python train.py --num_hidden_layers=10 --hidden_size=96 --num_attention_heads=3 --num_key_value_heads=3 --head_dim=32 --intermediate_size=256 --vocab_size=2048 --hidden_act="tanh_gelu" --norm="layernorm" --norm_place="pre" --norm_eps=1e-06 --positions="learned" --qk_norm=false --attn_scale=0.177 --bias="all" --tie_word_embeddings=true --parallel_block=false --init="normal" --init_std_qkv=0.051 --init_std_o=0.0114 --init_std_up=0.051 --init_std_down=0.0114 --optimizer="adamw" --learning_rate=0.00413 --beta1=0.9 --beta2=0.99 --weight_decay=0.086 --lr_head=0.00981 --warmup_steps=251 --schedule="wsd" --decay_fraction=1.0 --decay_shape="sqrt" --final_lr_fraction=0.0 --batch_tokens=32768 --max_seq_len=256 --doc_mask=false --z_loss=1e-05 --train_tokens=152900000 --max_steps=4667 --dataset="wikipedia_en"
Each number is 128 + 24 x the weight over its row's rms, rounded and kept within 0 to 255. Layers, rows and columns count from 0. The size above them is the row's rms in percent of the matrix's.

# layer 4 MLP down (transposed), 256x96, rms 0.082, rows 209-255, columns 32-63
size [ 85  83 115 102  86  89  91  87 104  88  93  72 100  98 113  84  92 119  93 102 102  98  99 107 102  95  92 103 100 104 113 101 102  92  90  86  89 103  90  97  89  98  92 103  89 101  92]
[[113  95 170 123 142 102 134  62 107 158 130 175 148  95 109  94 130 110 118 120 127  78 126 127 150 131 153 132 108 131 124 185]
 [122 120 101 133 136 153 100 107  92 144 108 112 131 137 136 118 131 180 111 117 150 136 131 139 137 129 110 146 157  68 112 109]
 [119 108 127  96 162 139 149 124 127 107 133 139 134 101 148 149  93 108  91 130 130 129  90 112 167 135 130 128 123 145 159 119]
 [179 184 161  89 140 125 143 123  99 109  91 123 121 121 102  88 124  91 129  98 117  90 122 104 150 127 125 155 104 129 145 119]
 [124 135 102 125 139 113 138 140 147  98 108 117 174  98 140 173 116 148 103 132 109 136 137 129 162 114 118 147 118 150 126 143]
 [130 111 127 142 121 119 141 111 148 103 186 145 126 106 146 142 114 156 143 121  82 119  97 117 117 110 152 156 106 139 147 133]
 [135 107 133 152 134 107 104 120 134 124 132 123 125  92 143 150 153  94 150 133 104 174  82 134 107 157 151 137 115  75 152 116]
 [161 142 144 158  89 119 132 141 178 144 142 104 146 130 152 114 113 108  97 163 167 107 128 128 122  98 130 113  86 105 145 119]
 [108 130 133 163 141 128 113  75 123 115 134 114 134 125 147 123 150 155 116 116 138 153 124 175 126 137 154 117 143  79 129  60]
 [102 174 117 157 112  85  91 119 125 121 166 147 148  79 147 152 146  85 107 116 154 126 156 160 141 173 139 145 129 126 112 151]
 [131  85 101 142 118 115 125 162 173 142 147 141 143 145 117 127 114 112 142  77 139 152 158 147  72 117 106 122 118 118 137 131]
 [141 117 136 150 125 154 144  85 156 137 154 172 116  92  73 131 136 148 131 139 157 106 108 170 119 133 164 105 131 145 104 172]
 [145 106 105 138 125 163 144 147 163  96 111 124 167 146 136 131 115 149 112 147 147 107 137 149  96 170  80  92 132 149 106 147]
 [100 162 138 161 115 124 119 131  96 128 136 114 116 133 141  56 135 127 130 151 161 101  78 157  89 151 137 139 136 105 155 190]
 [147 142 105 122 141 126  87 141 162 113 140 133 134 135 142 125 157 146  86 158 104 159  91  79  95 113 108 142 124  84 106 161]
 [128 146 143 105 101 139 138 112 199 133 146 133  88 114 103  99 118 133 139 100 174  98  78 169 159 138 133 102 114 131 111  45]
 [126  74 154 137 136 164 121 125 150 128 144 129  94 172 109 120 112  97 110 118 125 116 125 162  92 122 161 132 128 148 140 118]
 [144 177 111 120 121 140  99 118 108 152 131 124 158 151 165 147  91 158 127 179 155 122 140 148 121 141 113 124 128 156  67 120]
 [ 90 138 146 149  89 116 131 100 134 133 135 142 157 103 108 202 151 101 115 149 135 165 118 136 153 130 108 129 145 102 151 163]
 [146 106 133 125 139 145 116 143  82 147 142 113 146 125 127 116 170 122 110 147 143 153 120 169 175 128 101 148 144  90 120  77]
 [130  97 140  81 105 156 123 161  83 133 128 133 143 143 148 126 121 147 158  72 103  99 146 106 127 161 143 158 138  96 156 141]
 [ 98 136 153 118 129 112 118 118 120 131 133 142 142 101 137 153 137  85 128 134 111 107 127 103 140 102 147 173 148 133 142 135]
 [119 155 108 124 184 183  98 119 137 115 110 121 117 121 119  62 113  91 133 162 142 124 138 129 196 120 145 160 119 160 113 182]
 [155 135 158 109 150 168 147 107  94 143 117 109 137 124 125 148  92  98 143 116 125 111 126 102 122 102 126 144 164  93 168 104]
 [130 105 150 106 110  93 171 156 134 106 122 145 105 118  83 165 113 152 122  80 145 169 124 154 143 131 126 129  99 135 173 135]
 [122 126 173 144 140  86 101  69 103 147 153 184 137 151 102 140 126 130 136 155 120 132 145 122 152 145 119 139  90  79 130 135]
 [108 105 132 134 130 100  93 145 128 145 100 148 144 116 124 135 162 138 116 114 139 151 160 103 164 123 130 123 138 150  86 211]
 [131 125 155 129  97 121 112 136 121 159 111 136 121 166 105  98  98 164 106 140 115  97  97 113 132  99 128 142 127 163  99 114]
 [ 98 100 128 136 109 104 135 150 127 114  90 160 175 120 135 110 118 101 125 155 126 151 135 119 136  98 137 121 116 175 139 106]
 [144 126 147 158  97 108 118 154 141 158 174 135 102  84 124 113 153  50 119 143 161 130 167 161 178 178 103 142 167 150 105 117]
 [136 133 131 131 147 142 129 107 137 136 145 135 101  68 123 105 117  90 140 153  92  90  99 164 114 131 140 123  65 162  99 103]
 [101 139 156 120 120 118 114 147 121 102 144  98 157 115 111 159 129 104 101 118  91 150 137 142 127 129 112 115 120 173 102 136]
 [125 111 120  90 130 122 124  90 148 176 141 124 125 102 125 114  90 119 135 118 108 180 147 120 140 100 143 101 143 107 145 134]
 [127 152 119 141 105 138 143 131 116 134 171 123 133 101 132 122 114 138 113 141 115 136 129 108 169 124 144 141 147 134 183 152]
 [125 135 129 107 138 120 121 114  99 108 137 112 164 168 153 126 114 116 144 126 131 115 112 140 154 163 116 172  89  99 148 162]
 [129 174 144 141 113 139 165 105 172 128 120 130 139 104  81 109 164  83 148  99 116 123 167 168 155 134 176  98 117 150 126 109]
 [130 152 147 114 125 134 141 114 137 145 118 143 146 103 128 122 137  99 119 104 172 138 174 143 122 100 127 108 125 145 127 171]
 [113 116  70 148  99 106 114 143 140 115 206 114 146 107 143 123  99 170 149 133 101 128 139 126 131 122 122 131 119 154  97 110]
 [ 93  91 152 122 128 106 156 109 132 145 142 105 149 151  77 139 130 125 136 120 126 153 187 123 169 152  97 133 177 108 123 126]
 [134 124 155 142 136  93  75 139 104 125 144 155 132 156 136 107 129 150 162 136 153 111 113 121 106 152 151  68 142 149 118 117]
 [106 104 132 127 107 128 130  89 130 201 181 150 123  84 145 174 145  23 127 115  98 143 145 154 148 126 164 129 120 145 147 152]
 [ 99 139 134 168 129 148 159  85 144 111 137 150 135 100 110 113  96 101 117  66 134 132 119 120 188 155 106 126 123 147 147 157]
 [ 98  92 147 162 145 149  92 163 117 160 107 116 163 133 108 168 124 104 119  94 125 146 146 114 141 104 148  76 144 134 113 118]
 [104 126 156 127  96 112 120 164 156 153 149 129 145  89 142 115 129 126 102 123 123 114  81 121 106 131 144 112 112  83 129 121]
 [126 147 137 159 119 116 138 111 165 169 140 175 127 105 105 135 155 159  83 115 155 141 122 139  77 151 128 114 109 133 149 154]
 [166 100 160 107 121 115 115  93 104 137 168 136 122 117 132 130  90 107 128 186 121 139 119  98 134 118 115 161 151 153 116  84]
 [113 114 151  80 126 119 120 157 156 144 110 114 128 125 120 133 141 118  81 116 109 103 185 121 140 139 113 110 173 171 123 151]]
# layer 4 MLP up, 256x96, rms 0.113, rows 210-255, columns 32-63
size [ 70 102 111  83  94  95 102 100  79 103  61 102 100 115  88  98 114  79  95 105  93 109 106  96  70 101 101  88  93 112  89 116 101  95  97  80  90  96  87  88  94 103 104  61 105  84]
[[129  79  97 127 152 129  99 145  67 146 109 128 137 147 162 112 128 107  99 138 108 128 164 135 153 120 109 153 113  78 181 108]
 [111 112  89 181 139 134  94 146 155 140  71 125 131 150 134 141 121 111 132 104  97  99 160 139 122 117 186 125 117 120 138 163]
 [113 143 106 118 117  88 118 141 120 133 128 124 113 136 125 123 131  96 197 135 117 136 107 113 154 119 123 111 104 175 175 120]
 [130 144 127 111 174 163  89 135 145 130  93 125  53 161 116 111  71 140 143 118 159 127 133 117 154 144 150 106 147 114 133 136]
 [152 156 114 160 143 162 117 146 140  90 117 119 120 173 113 170 128 140 132 116 186  97 130 127 151 166 143 107 122  84  96 120]
 [101 130 136 104 153 123 114 165  91 129 114  91 123 116 156 120 147 127 149 153 121 161 142  67 109 126 102 151 137 142 104  98]
 [136 119 107 139 119 135 134 139  79  84  95 134 142 144 194 121 140 105 124 124 104  83 126 146 156 168 120 120 136 135 111 118]
 [113 110 102 184 124 135 135 134 121 111  77 104 195 149 125 193 112  75 139 155 111 157 136 152  82 135 130  92 135 129 145 138]
 [136 131 133  74 103 113 130 124  85 122 121 116 100 146 146 153 119 147 134 139 147 137 162  96 158 129 146 180 131 100 137  92]
 [126 113 108 135 111 150 106 155  94 107 113 136 136 120 118 164 168  97 116 165 138 111 122  93  80 140 129 113 125 155 158 127]
 [ 89 118 107 169 148 150 134 137 121 128 106 108 125 128 137 154 130 142 163 166  71 134 104 106 133 137 163 116 106 142 170 137]
 [114 116  71 121 129 158 110 122 127 112 121 138 126 148  85 136 121 125 140 126 122 146 190 143 104 131 107 164 101  99 160 123]
 [122 117 130  97 207 173 157 144 130 128 172  91 145 174 162 173 112 130 132 146 120 133 122 103 139 128 146 137 126 101  99 119]
 [124 140 139 109 158 145 104 107 150  98 150 118  96 119 113 100 149  97 128 177 104 198 141 111 135 110 133 125  95 173 117  76]
 [127 141  93 127 172 107 112 135 116  88 138 112 134 106 160 131 168 128 138 182 117 119 181 114 130 151 121 102 149 120 129 123]
 [163  81 120 170 151 169 102 142 122 101  72 119 137 152  91 120 103 109 149 149 105  79 106 128 146 127 126 137 107 122 131 154]
 [108 117 114 128 128 150 130 207  83 100 122 135 146 191 140 139 135  97 132 141 142 111 109 124 106 133 114 123  97 138 127  99]
 [135 136 103  83 176 105 134 135 179 102 104 127 109 135 144 119 103 169 138 116 117 118 121 104  99  93 142 150 156 127 122 111]
 [106 136  98 137 129 136 119 125 138  99 106 108 116 120 162 131 109 111 175 121 117 127 143 109 183 117 155 109 121 171 142 168]
 [141  98 130 108 109 150 107 109  78 154 132 142 111 111 115 129 146 128 108 134 100 150 109  91 116  91 129 128 118 170 141 154]
 [109 139 129 131 158 152  83 138 137 140 106 128 120 171 154 135  76 132 125  96 135 135 144  94  81 118 130 100 137 104 140 121]
 [165 126 116 112 158 114 107 143  82  74 108 110 150 150 130 113  82  94 133 128 131 141 145 139 153 152 160 111 119 123 142  83]
 [117 117  96 103 122 154 127 153  89 131 148 131 139 166 151 149 137 110  85 117 104 174 119 143 117  97 112 140 159 101 119 143]
 [130 158 132 148 118 137  97 138 131 140  96 157 105 152 144 133  85 136 119 101 123  81 132 100 153 112 185 117  84 115 117 108]
 [ 97 118 107  98 130 166 114 132 147 143 114 128  88 110 162 124 118 139 133 150 127 106 140 120 160 134 149 156 146 109 124 119]
 [142 171 127 145  98 128  97 170  77 160 123 114 133 124 150 115  96 124 153 156 142 115  93 131 150 163 131  96  66 130  99 101]
 [128 119  94 118 107 115 123 114 102 153  99 115 123 100  95 131 109 120 182 141 117 138 144 128 105 151  97  92 119 132 162 122]
 [133 136 121 124 133 151 136 111 105 120  95 141 102 177 109 157 111 127 133 141 112  99 139 131 111 105 121 131 116 101 180 110]
 [143 114 123 144 144 140 105 125 104 128 132 127 113 159 117 147 115 147 101 116 122  67 138  68 128 119 185 128 143  99 136  99]
 [123 117 138 144 177 113  94 129 120 144 131 137 120 168 130 129 157 144 137 122 139 126 120 111 126 144 169 133 146  90 124 126]
 [128  97 130 121 102 122  79 118 117 124 103 114 172 174 114 176 107 119  98 133 129 141  82 137 146 129 132 103 124 132 101 168]
 [139 137 121 137 105 141 101 112 105 127 108 119 186 139 118 146 137 120 143 185 106 148 123 134 107 151 130 102 133 144 129 137]
 [ 84 115 122 131 131 118 110 167  97 147 112 108 127 120 116 165 118 110 126 138 114 114  99 122 105 106 132 119 141 128 126 116]
 [ 89 101  93 138 140 122 107 172 119 111 144 127  84 126 106 103 170 132 131 131  97 118 197  90 111 136 114 104 160 106 115 144]
 [114 141 134 119 133 132 118 106 119 105 107 123 136 175 144 150  90 122 139 123 152  98 149 104 146 102 153 191 183 137 114 150]
 [131  90 121 157 103 113  86 151 116 158 135  93 182 134 138 120 139 134 138 140 109 116  94 110 146 126 136  97 106 108 140 118]
 [149 104 127 125 161 118 106 112 142  89 140  92 141 158  96 157 167 108 150 144 101 184 125 139 117 114 130 140 103 158 140  89]
 [103 147 133 169 124 175 132 168 134 115 124 120 125 204 178 174 143 123 122 113 132  78 119  95 140 137 148 114 114 151 125 146]
 [162 123 147 104 134 136 126 141 124 109 139 116 166 170 107 124 133 113 143 122 122  90 146 156 134 117 123 139 101 104 129 127]
 [157 134 125 135 132 121 122 179 108  99 100 134 113 156 158 100  93 146 134 153 165  98 125 143 156 123 130 124 159 109 139 103]
 [124 158 169 123 155 120 135 135 142 125 168 133 112 159 173 170 150  97 148 125 115 116  86 139 136 122 162 106 133 110 106  93]
 [135 144 114 139 111 132 130  91 108 101  73 106 102 135 132 130  97 102 142 137 147 165 135  63 130 146 134 126 110 151 125 129]
 [105 133 137 104 146 155 111 129 145 113 158 110 134 159 151  93 139 122 117 144 110 141 153 111 143 104  96 128  86 131 126 165]
 [107 109 112 134 106 116 128 131  93 118 131 102 164 164 124 192 112 104 116 118  74 125  96 142 127 150 119 105 119 150 112 128]
 [ 98 163 112 101 167 155 133 154 136 130 115 132 130 174 132 101 159 132 148 105 138  99 119 127 127 138 176 110 155 123 132 149]
 [117  96 163 157 112 144 128 114  91 146 105 138 158 148 147 154 116 112 115 149 143 101 113 156 142 133 173 115 153 145 155 108]]